config.yaml
hidden_act: "reglu"
rope_theta: 10000.0
rope_fraction: 1.0
qk_norm: true
bias: "none"
init: "orth"
init_std_up: 0.0429
init_std_down: 0.0
beta1: 0.93
decay_fraction: 0.504
train_tokens: 441900000
dataset: "wikipedia_en"
Each number is 500 + 50 x the weight over its row's rms, rounded and kept within 0 to 999. Layers, rows and columns count from 0. Numbers have three digits each. The size before them is the row's rms in percent of the matrix's.

# q: layer 6 attention query, 128x192, rms 0.244, rows 26-53, columns 0-47
# k: layer 6 attention key, 128x192, rms 0.239, rows 26-53, columns 0-47
# v: layer 6 attention value, 128x192, rms 0.288, rows 0-31, columns 0-47
# o: layer 6 attention output (transposed), 128x192, rms 0.328, rows 0-31, columns 0-47
q26 113:547400548442532493472539550502499541508485406465412530461528560431486455464422511526437438598546551456491444571510488562538506437499497509489474
k26 104:590507547427475453489594516594540542446514459503494502424565553476545448608461503493481524534539428543501400481484523503432436558523468470510528
q27 112:474500481516381518514496575587545498490506652473464467558519581526461505492544499475608500479526490459458614517369529578468532489487465504464510
k27 111:518463458566513532482459574599551463526513584535492555579568514556609543499501446588542486471455470462419625446429579509587527462529470481449498
q28 117:488495478580569461449556572498531560473488466471556514532516558483480491523567549370497518450494483519530487416505541479529504618472464456369524
k28 118:410477508473443475476508558500548603560431459525568497579518480423530562436545589431535508501498495468521631486504495480546559526539449541311552
q29 116:447368511544555502552444512538536510477488406535475531541493554507536626480501458516454481497587528494474466384502544542521489478514480421579610
k29 140:549574589463438544521494450528506528494580559500494494448599538523401557577517552421489578548532567553508479512456528469517492538532441470639578
q30 101:519521481440503613563499542405525493566496562531540518510582575475583559313543503565531531474461496463473495570451528505558504413358535544519539
k30 103:496530419484518540493622500502552446532537536436545458485510556398538488445583519482515542496488514441580367511411541455448465567476552569529519
q31 106:617520546478493422438485403487431555434508580535447440478575460523439465559498450471537517453494481505492455643595431462496454449465420515502524
k31 106:600565579464395596492421527471478574468513518490532506524621535530527617550494494490523522481424519531507601541604467409458556435520486524516550
v0 089:531560464507499446459471430538497487423482557506407446475558511489453460571513477512530519437543464509449603611437481531493545539542549450512433
o0 089:504564503589493492507465404506580425462551563602478526446531458514476475510449491575427563462492441465489646567444494454560588575590484548437445
v1 081:425484489484561529561519577581566409570532458496442564544413565590472426449593616532458543453476511424454545476454336503501485447479572471465465
o1 083:445504479486485523432502553484555529533538518544493404528356575524454513488537536632467539485530611537462559496440449490411537511552515487491528
v2 087:521509429468489541520470475481432487474521544556552605528446535457500471599418530581508500502503496452514546459452494546457501501482586466515391
o2 091:486505508495478498545511448581415389514525500590586680465451512501506440527445546624529528493500518459490526446505571468522598599538541368472551
v3 092:524429469405499460492501473415394506431474491497441489404536516432515467661475528485538499486473468638497439488483522531608523555569491464481497
o3 093:432502471518552470525530435486423483521539505431478445409503527490436518547404519549567527469467451591455451485472497528558519442576513536460496
v4 089:522568490579519483489515495498488482464563473441514518472509452553436545511558441402436501476493474490557414498455464500506486506526472562439484
o4 087:540504450570516436439556538458531569459574470483503438462609433611474583509550495448471491412440473498530505473421456488551487523526499459454519
v5 087:529492428493496576542487507486573614499526447535508491487527460529532477478529377545582466408493562525470563506511474442590488510418469553545526
o5 090:466588494432422500580513456479639457511432500523525437517489552498495455450521398467511526545531509555510559544461468500539554457399575493535593
v6 095:579548413506425608579455582499578524553461543488558448552598515514481461487491562561491531575541481456446499503437495461504546446398435461503532
o6 098:535576506450545552497498458493635512496465623471538581524570469480468501456529491498441557512500445413563441435491510501492514380392433463485480
v7 090:517529578525483444510541515541434512537540473390387416389511548506510517554382456487549424415443529504528446561587512500484437459550477542551510
o7 090:519550502414479499500557507488424489524508558428388473507548460576537506456459493427579418411416485491471542555543501427616495473594481570576537
v8 083:522546471538435528527534483419463512432528479493533552449518438450530445580478498587531426469494475452518490546638492563522531484491568529534457
o8 086:520527447547406540555563385449453558436554448469545476541521532502542461556493560557520486459525435402568490615580436458540458506509557496498459
v9 086:538414430567502490548564570534547540469458520465472548463518502395495481486501549504495489486587516505586562544453467505521502495455505536414461
o9 091:512364494581441460560511539522492598532436474474524425520540507426517460504523470516487554566564449551595463567459496463497491491531476453457506
v10 081:540501603506560402476546495516407401516567543517406566382489490564454444455437535556438528503498459559397520530444514491447412506532535487542425
o10 082:579466580479516424418579484545451493497538587561443571457549448563522504526482423522426593516538438543469440507472427479499532544518482413468467
v11 085:491488532471450468427508412481490498465475438571629559487522536481386512427590617424527607513526484505553549541480410395536511551458411496500598
o11 087:465449434515476490429553505550496530425528470586500426527487584500487491489548583478503520465557564543581481427481466508452524551464538562507497
v12 090:429481442533487557609588456456510557509454475542547389428443476442465460460596487414545629418427540485428498558500547462538495467381498445500490
o12 093:498547529564467504443470500448474514445496477475535412460487438444484387438516442507490552442471533458478469557388460507481502499450540427527422
v13 080:585549572495506427492440435562453435454489440489475474533573525530441515495520502503506491453606494522547480512538422484446448514572485548492580
o13 085:509428533428468488380541519502480504503492431593428526568514477569556538469462596515520563449588503546492507517573424471450486534581480529584504
v14 085:448584551472528434462563497525429450429564542498443536442484571528471526532532498472586381423499454432522441528381507522482534495528508576444512
o14 086:421554448486501531454536519591447444445482508502361468407518586553447516507491537545581518366546465514425500428425526553551559486527535554541536
v15 094:618496512522438488446459407450456559480472430568490418447576526477549482550547396475436491506502443532516369513562479489581473543512488466558467
o15 099:540536476454531446535505442460498574423486519490432435502548470490510577582532483473496473516530447582478449562564441541524450457505556493571523
v16 077:484500534526536452439450477538473477454528513504469516403463461520461516482442573503526472610441568475458448474560474469517593475489409523496412
o16 082:495463540488480475421492507587472460510493555605426483513463447486533537528519488459491454482438475500423420439519578478495481610454488455553539
v17 086:525565510455510597505489481451512452430440503493456446500484484527570434442465501538534472527435523512526444571594430572491470389452509552512496
o17 088:479485449448500573531496584569493616506443484447398495537452528464479541514489465482473479496509507470471539599534477514518499421483461574499499
v18 084:560457438446513433524520553517485467500513531602493506524480531454552457571484475463454495558506439493512461573511469511495568539431580526455469
o18 092:508500458469500515514502458490433495459495574522477530534456496392504453477458532533525498476522385462502518486489455485505554484473512420486444
v19 088:494452465561424436544554488511395510495520432446526485492555513509482546504561421494486486408512531583513552515571571552564427460612478459489513
o19 088:596455412628471471524497468445519543521611411570486448543581530488530573503418448489504470426560500532477574479575487472591464442629517465486574
v20 087:501475469603492550493505574581572418514513515474552533557561543478519458510554405534533541508595514463458537387498646564510430445591502458496504
o20 087:461505436527575491516476437519610556551450379649526534559548541471532456469513520562503519509530505424543524474462530509509475479550540459508457
v21 072:429521430528556573491418522430613488436425504589610450544552510447583430457512519477480402561535496498508506529470561560470503454468516568572452
o21 073:468497518541538545615513459469464525588513526506586543527389460479592511589482557470498438492535525455510472470504426448452479550400466409483456
v22 081:562522497449533517433530433490574502447550444525538568443486444475569479506458473546482500576504562474605567524564478499379551448507529463582441
o22 077:493472513510445595483475451539572536519514477451552483511487388552495570486455491576405498522505465434488511611590465533467553587497522444526416
v23 084:541563481499429543444497524530484453516468548518542522587466524504459483421508549526501524632443516456526475547572470542403464431451562491521464
o23 080:511570539519504610490464405470522510455470486523530499573449527433447483543497444595469449499492493509467545524667581483436572410476551465507517
v24 083:528420432414578478487562509434448477459474459506438445408544530470433493415521416519523467419467498560437564518467657544494466494508527445519510
o24 084:465496459566618488506510542542476505472406481513450484492570532438502569488488507420569547454465461600469517506446586467596444429544462496462430
v25 086:550448574531449448511389367506402482480503448498547544530541494535461525518518464451492537503555483464576505472491510426468515460475462569502469
o25 088:554442510492484538446484421518490529388471452540461506588535429486538585557556456509590543528538465530570494476580461446507534590485461490509457
v26 069:537416520544539501470467477435510474569462474482560470508470381593478488505492480453491460543400484491488481416509496474382425433508498449508484
o26 074:522537463529574443528424474516448515510472411484501587446449425539509586359466467483503421568553570510482510470558532450474508504501428441518420
v27 089:535485583522412506537491452471558558398535483489478552489554483460438528518518461469421530650524543554544507490512425534580497476463511407629502
o27 086:518456508527537564532518473471524523526512532595483507404581547501485506482485504479464481543510525471481471496486533436562429475574446416647523
v28 085:512514442497501467438552516518538620486473519558506535534609482478434577514512455478556523463461534485549577542488553443557541547514553536444395
o28 091:540488404550464517539499442545545540438554528528575465485612473486481549544546431446424479496518416556531539586478563516540504565477488470451501
v29 083:470635437485558550483469480404475524509523525513502534460463488500459501503535474426428488477384411527493402510580388421494562529507514437477556
o29 086:496556507546457478399540481533484496538542498481539590486395437519411562473494538501492481407421398575483428586582506543428487527413528490436526
v30 079:396525479506567536434478468580547471477529457526378545630492512537516503438602583515558622444523480442409507480491421522478487491502568508472458
o30 080:476540527444557563379488481572562531463524509477514507556443627514519503511633486566450521484506502480490578422479501406473493548481536541518477
v31 093:491562544448567514526485482509473523507577482472461451469536531609471539533383486480488543463483492506396449446483537477499386453529443485596513
o31 091:420482558446571438439586456539556443532640516475454480449486448558463483542528436475570525488480493465478516576481492554466445477626493490483528
q32 074:487493502460432574589572501542528568525505532430615536579431490468533428458520416535432479479492482532530413570536493485550540468531572538515451
k32 076:432526508496582470412484458439517582543594512562520544540425518416580456514498521506418412544536500393422584493517499446486545515470433412407520
q33 073:421453462517573466498381530431510513518401395526486628518483567385509517417470514467491530548513499554492452492428514518498472587456497523472445
k33 084:553477531525478590505576471543570503467571496521559437446555512503499502508473445508410541567498514406464599477584534545453460591500558452503535
q34 088:458492470497514541550608471448535443439473488501528502456541470465557406470525538422478485567482457475514584540499514478437469542542524562456418
k34 085:530558570479554522423512489411467525482520513401433544488470487473544465477502477514515429428519522511431483555475441507563489493482499524533454
q35 079:434480557503555413501457545549517536450398541544514602469488514529441526498487471405500572453514559550475502499485543488540460448426481386431411
k35 079:517580517581421439502465483420561516489495567451410547515490516489486449401480407454547444448515515510458474536501474560457557514549546468475499
q36 083:507489560509497506433468467453486525595483524495436429552580427511399480478448499521525492455534518551474407536444425454520552443461494472500493
k36 074:541557505528432574489515508560550524493524537468455407530617571416448461611461501527423534529423504491496638480507446436462491502483549589511555
q37 086:464518510511580493535547479502578478556598440435453525476506471472510544431557555533466469449490487439594460553395469532378600557462470497481515
k37 084:473503522504558501541549531479508479556522462526526529447486526516440484506420574530490460464443530458453419518446470451480484503467483570511576
q38 113:486458381512455550503521447427478479528495517459462569484448472475472494539528591481556534518489536530623462486504542388503489419473470556510474
k38 088:409539487486489443522488515435444547592461456518487564542573490600493502427477553392505402495510530473531534485500519465454534532575555497474502
q39 106:523527474552490521498414498616457557509444491568509474509467602437540520462534463534514462545504462600522432458569592446481466361471528431482549
k39 116:494563526557351472518573549488593516480528458497542520534505573490502496474484443506484567629489530534472571491505485591499474532485428495378398
q40 110:507451494506510521566528396528547432540477522501460469542490474525473490580461534496480588574581462460450471449492509504510626465502489485466556
k40 094:564592417568455386503532532531448470521471498486435434439435429572513559547530342543484548495483514523411621418567496583501466511477497608523498
q41 114:477536494495594477583472478433495474486490430470573565519502542417551492475444412545558520463529483531608556473420504450471521572461477439561506
k41 108:524445433541593421422550571535489543518522548491459443497497531521513429600453506525521540519586537522607519487497531521553531499512486413613446
q42 126:562510541518471449471526517478553493514490575440489572476463433505479494470478554479476494618462612477502508514574617501504599501419557485441541
k42 122:541442557509453540541506540461451561560539458489443420550447522463566507545589509433537599481447539547598550449537521481562518456553404471467448
q43 113:390400461499495458552567538531491663476466478508521452512533381419479481522451596467571599529523514582538451410503535496515585529460496453559440
k43 115:562494554490614517503467535426452450474454456488458597545522501502523566492485415568415473489562468550439471466472453503455507415479471335406440
q44 117:426536447490489408548463536444438437484512516451510496458555506505486527429586508467586464579488483508527417493489594548464381429503519599494595
k44 131:418519444423458521447461475411506533506545522469521486492517487472527543495486515519595470522476537460448517598529563534516385471493386601573513
q45 119:506498560473444454498558493503579515521486487519484505506495458501581423461515488495484477452515557461398596445414503548520552515541548401499499
k45 119:454484574505532461464459472561476541507485405464514493536449447529538464567467433598453516430522407457387508548426496570518547472563456458511503
q46 114:414477531481603564556457495402559484471444454520503490521510402452484581446397554486481492521526545530451401510529592472447484517453501444545540
k46 104:455505553524518531559514480477463484443471499449489511513446521506477556515485566497511447476554493533544611537494478476408461566427485555537560
q47 115:557457583430455585534523496479491473558577436534503519539505514420479555577514530479540523502587383485485489412433614551440445493515580485553467
k47 106:488441546528535553590535480566512505483579532504434528559473515514549369609441450523467502500518573427462499375489438533459457520470577557503613
q48 072:522571580507493592548454498458519404525547474498510462427527485540548520430522627498553527521536484428460553487521544476498505497570561559472564
k48 079:464432519601485541450496508593454565488381411504430493534522559420520503498531470486497567478420497553515556587454503496484502511382503468517426
q49 071:536618626542589529486546546610587520554488483412498456465448552537434526484551566527479498548524516479477451449475487493550566539497525670546520
k49 065:427473469527517492488501520483529583582501492536582511506482519502532447511462459441516556576439509512464539437469510535509491394488511476489433
q50 075:487572457556480575427526466499496475479435438486517542510570533583463439496501518546489489539534433482467464456481468457595436554551500462351445
k50 068:508386501479509485484462471472476448560551490446570471532499503396552609547493410532525480482456456474499460622503505501466540458481490534509460
q51 093:574452494486561468485507471478474480504465493533470436528478440523509392508475576534494421479533531537481527542467515441442591555515589570375512
k51 079:500494540497448533458468556518424459455425559426549568478496483474458458552528606493520476481477437543619534566508541610489497514553569503555513
q52 097:509523393446511461484481520415565416562546522541457539520464545407465483373422534499407459501483390418527494478530460548495403582480518555502563
k52 096:510548558499484587517431491560525512564563471479474516510467480429522513483417585477567423570426437505500448555512457515526488535536531557547579
q53 095:436533438518500522463546521495518457400523460547454513508494541451456537511569482526578577581524548484492497385512492462574446389413510438491431
k53 097:449498431598469372555539441501486505484502450531481558440486539511547604483488520503471521549563512452433537418601612430481539486565458425511460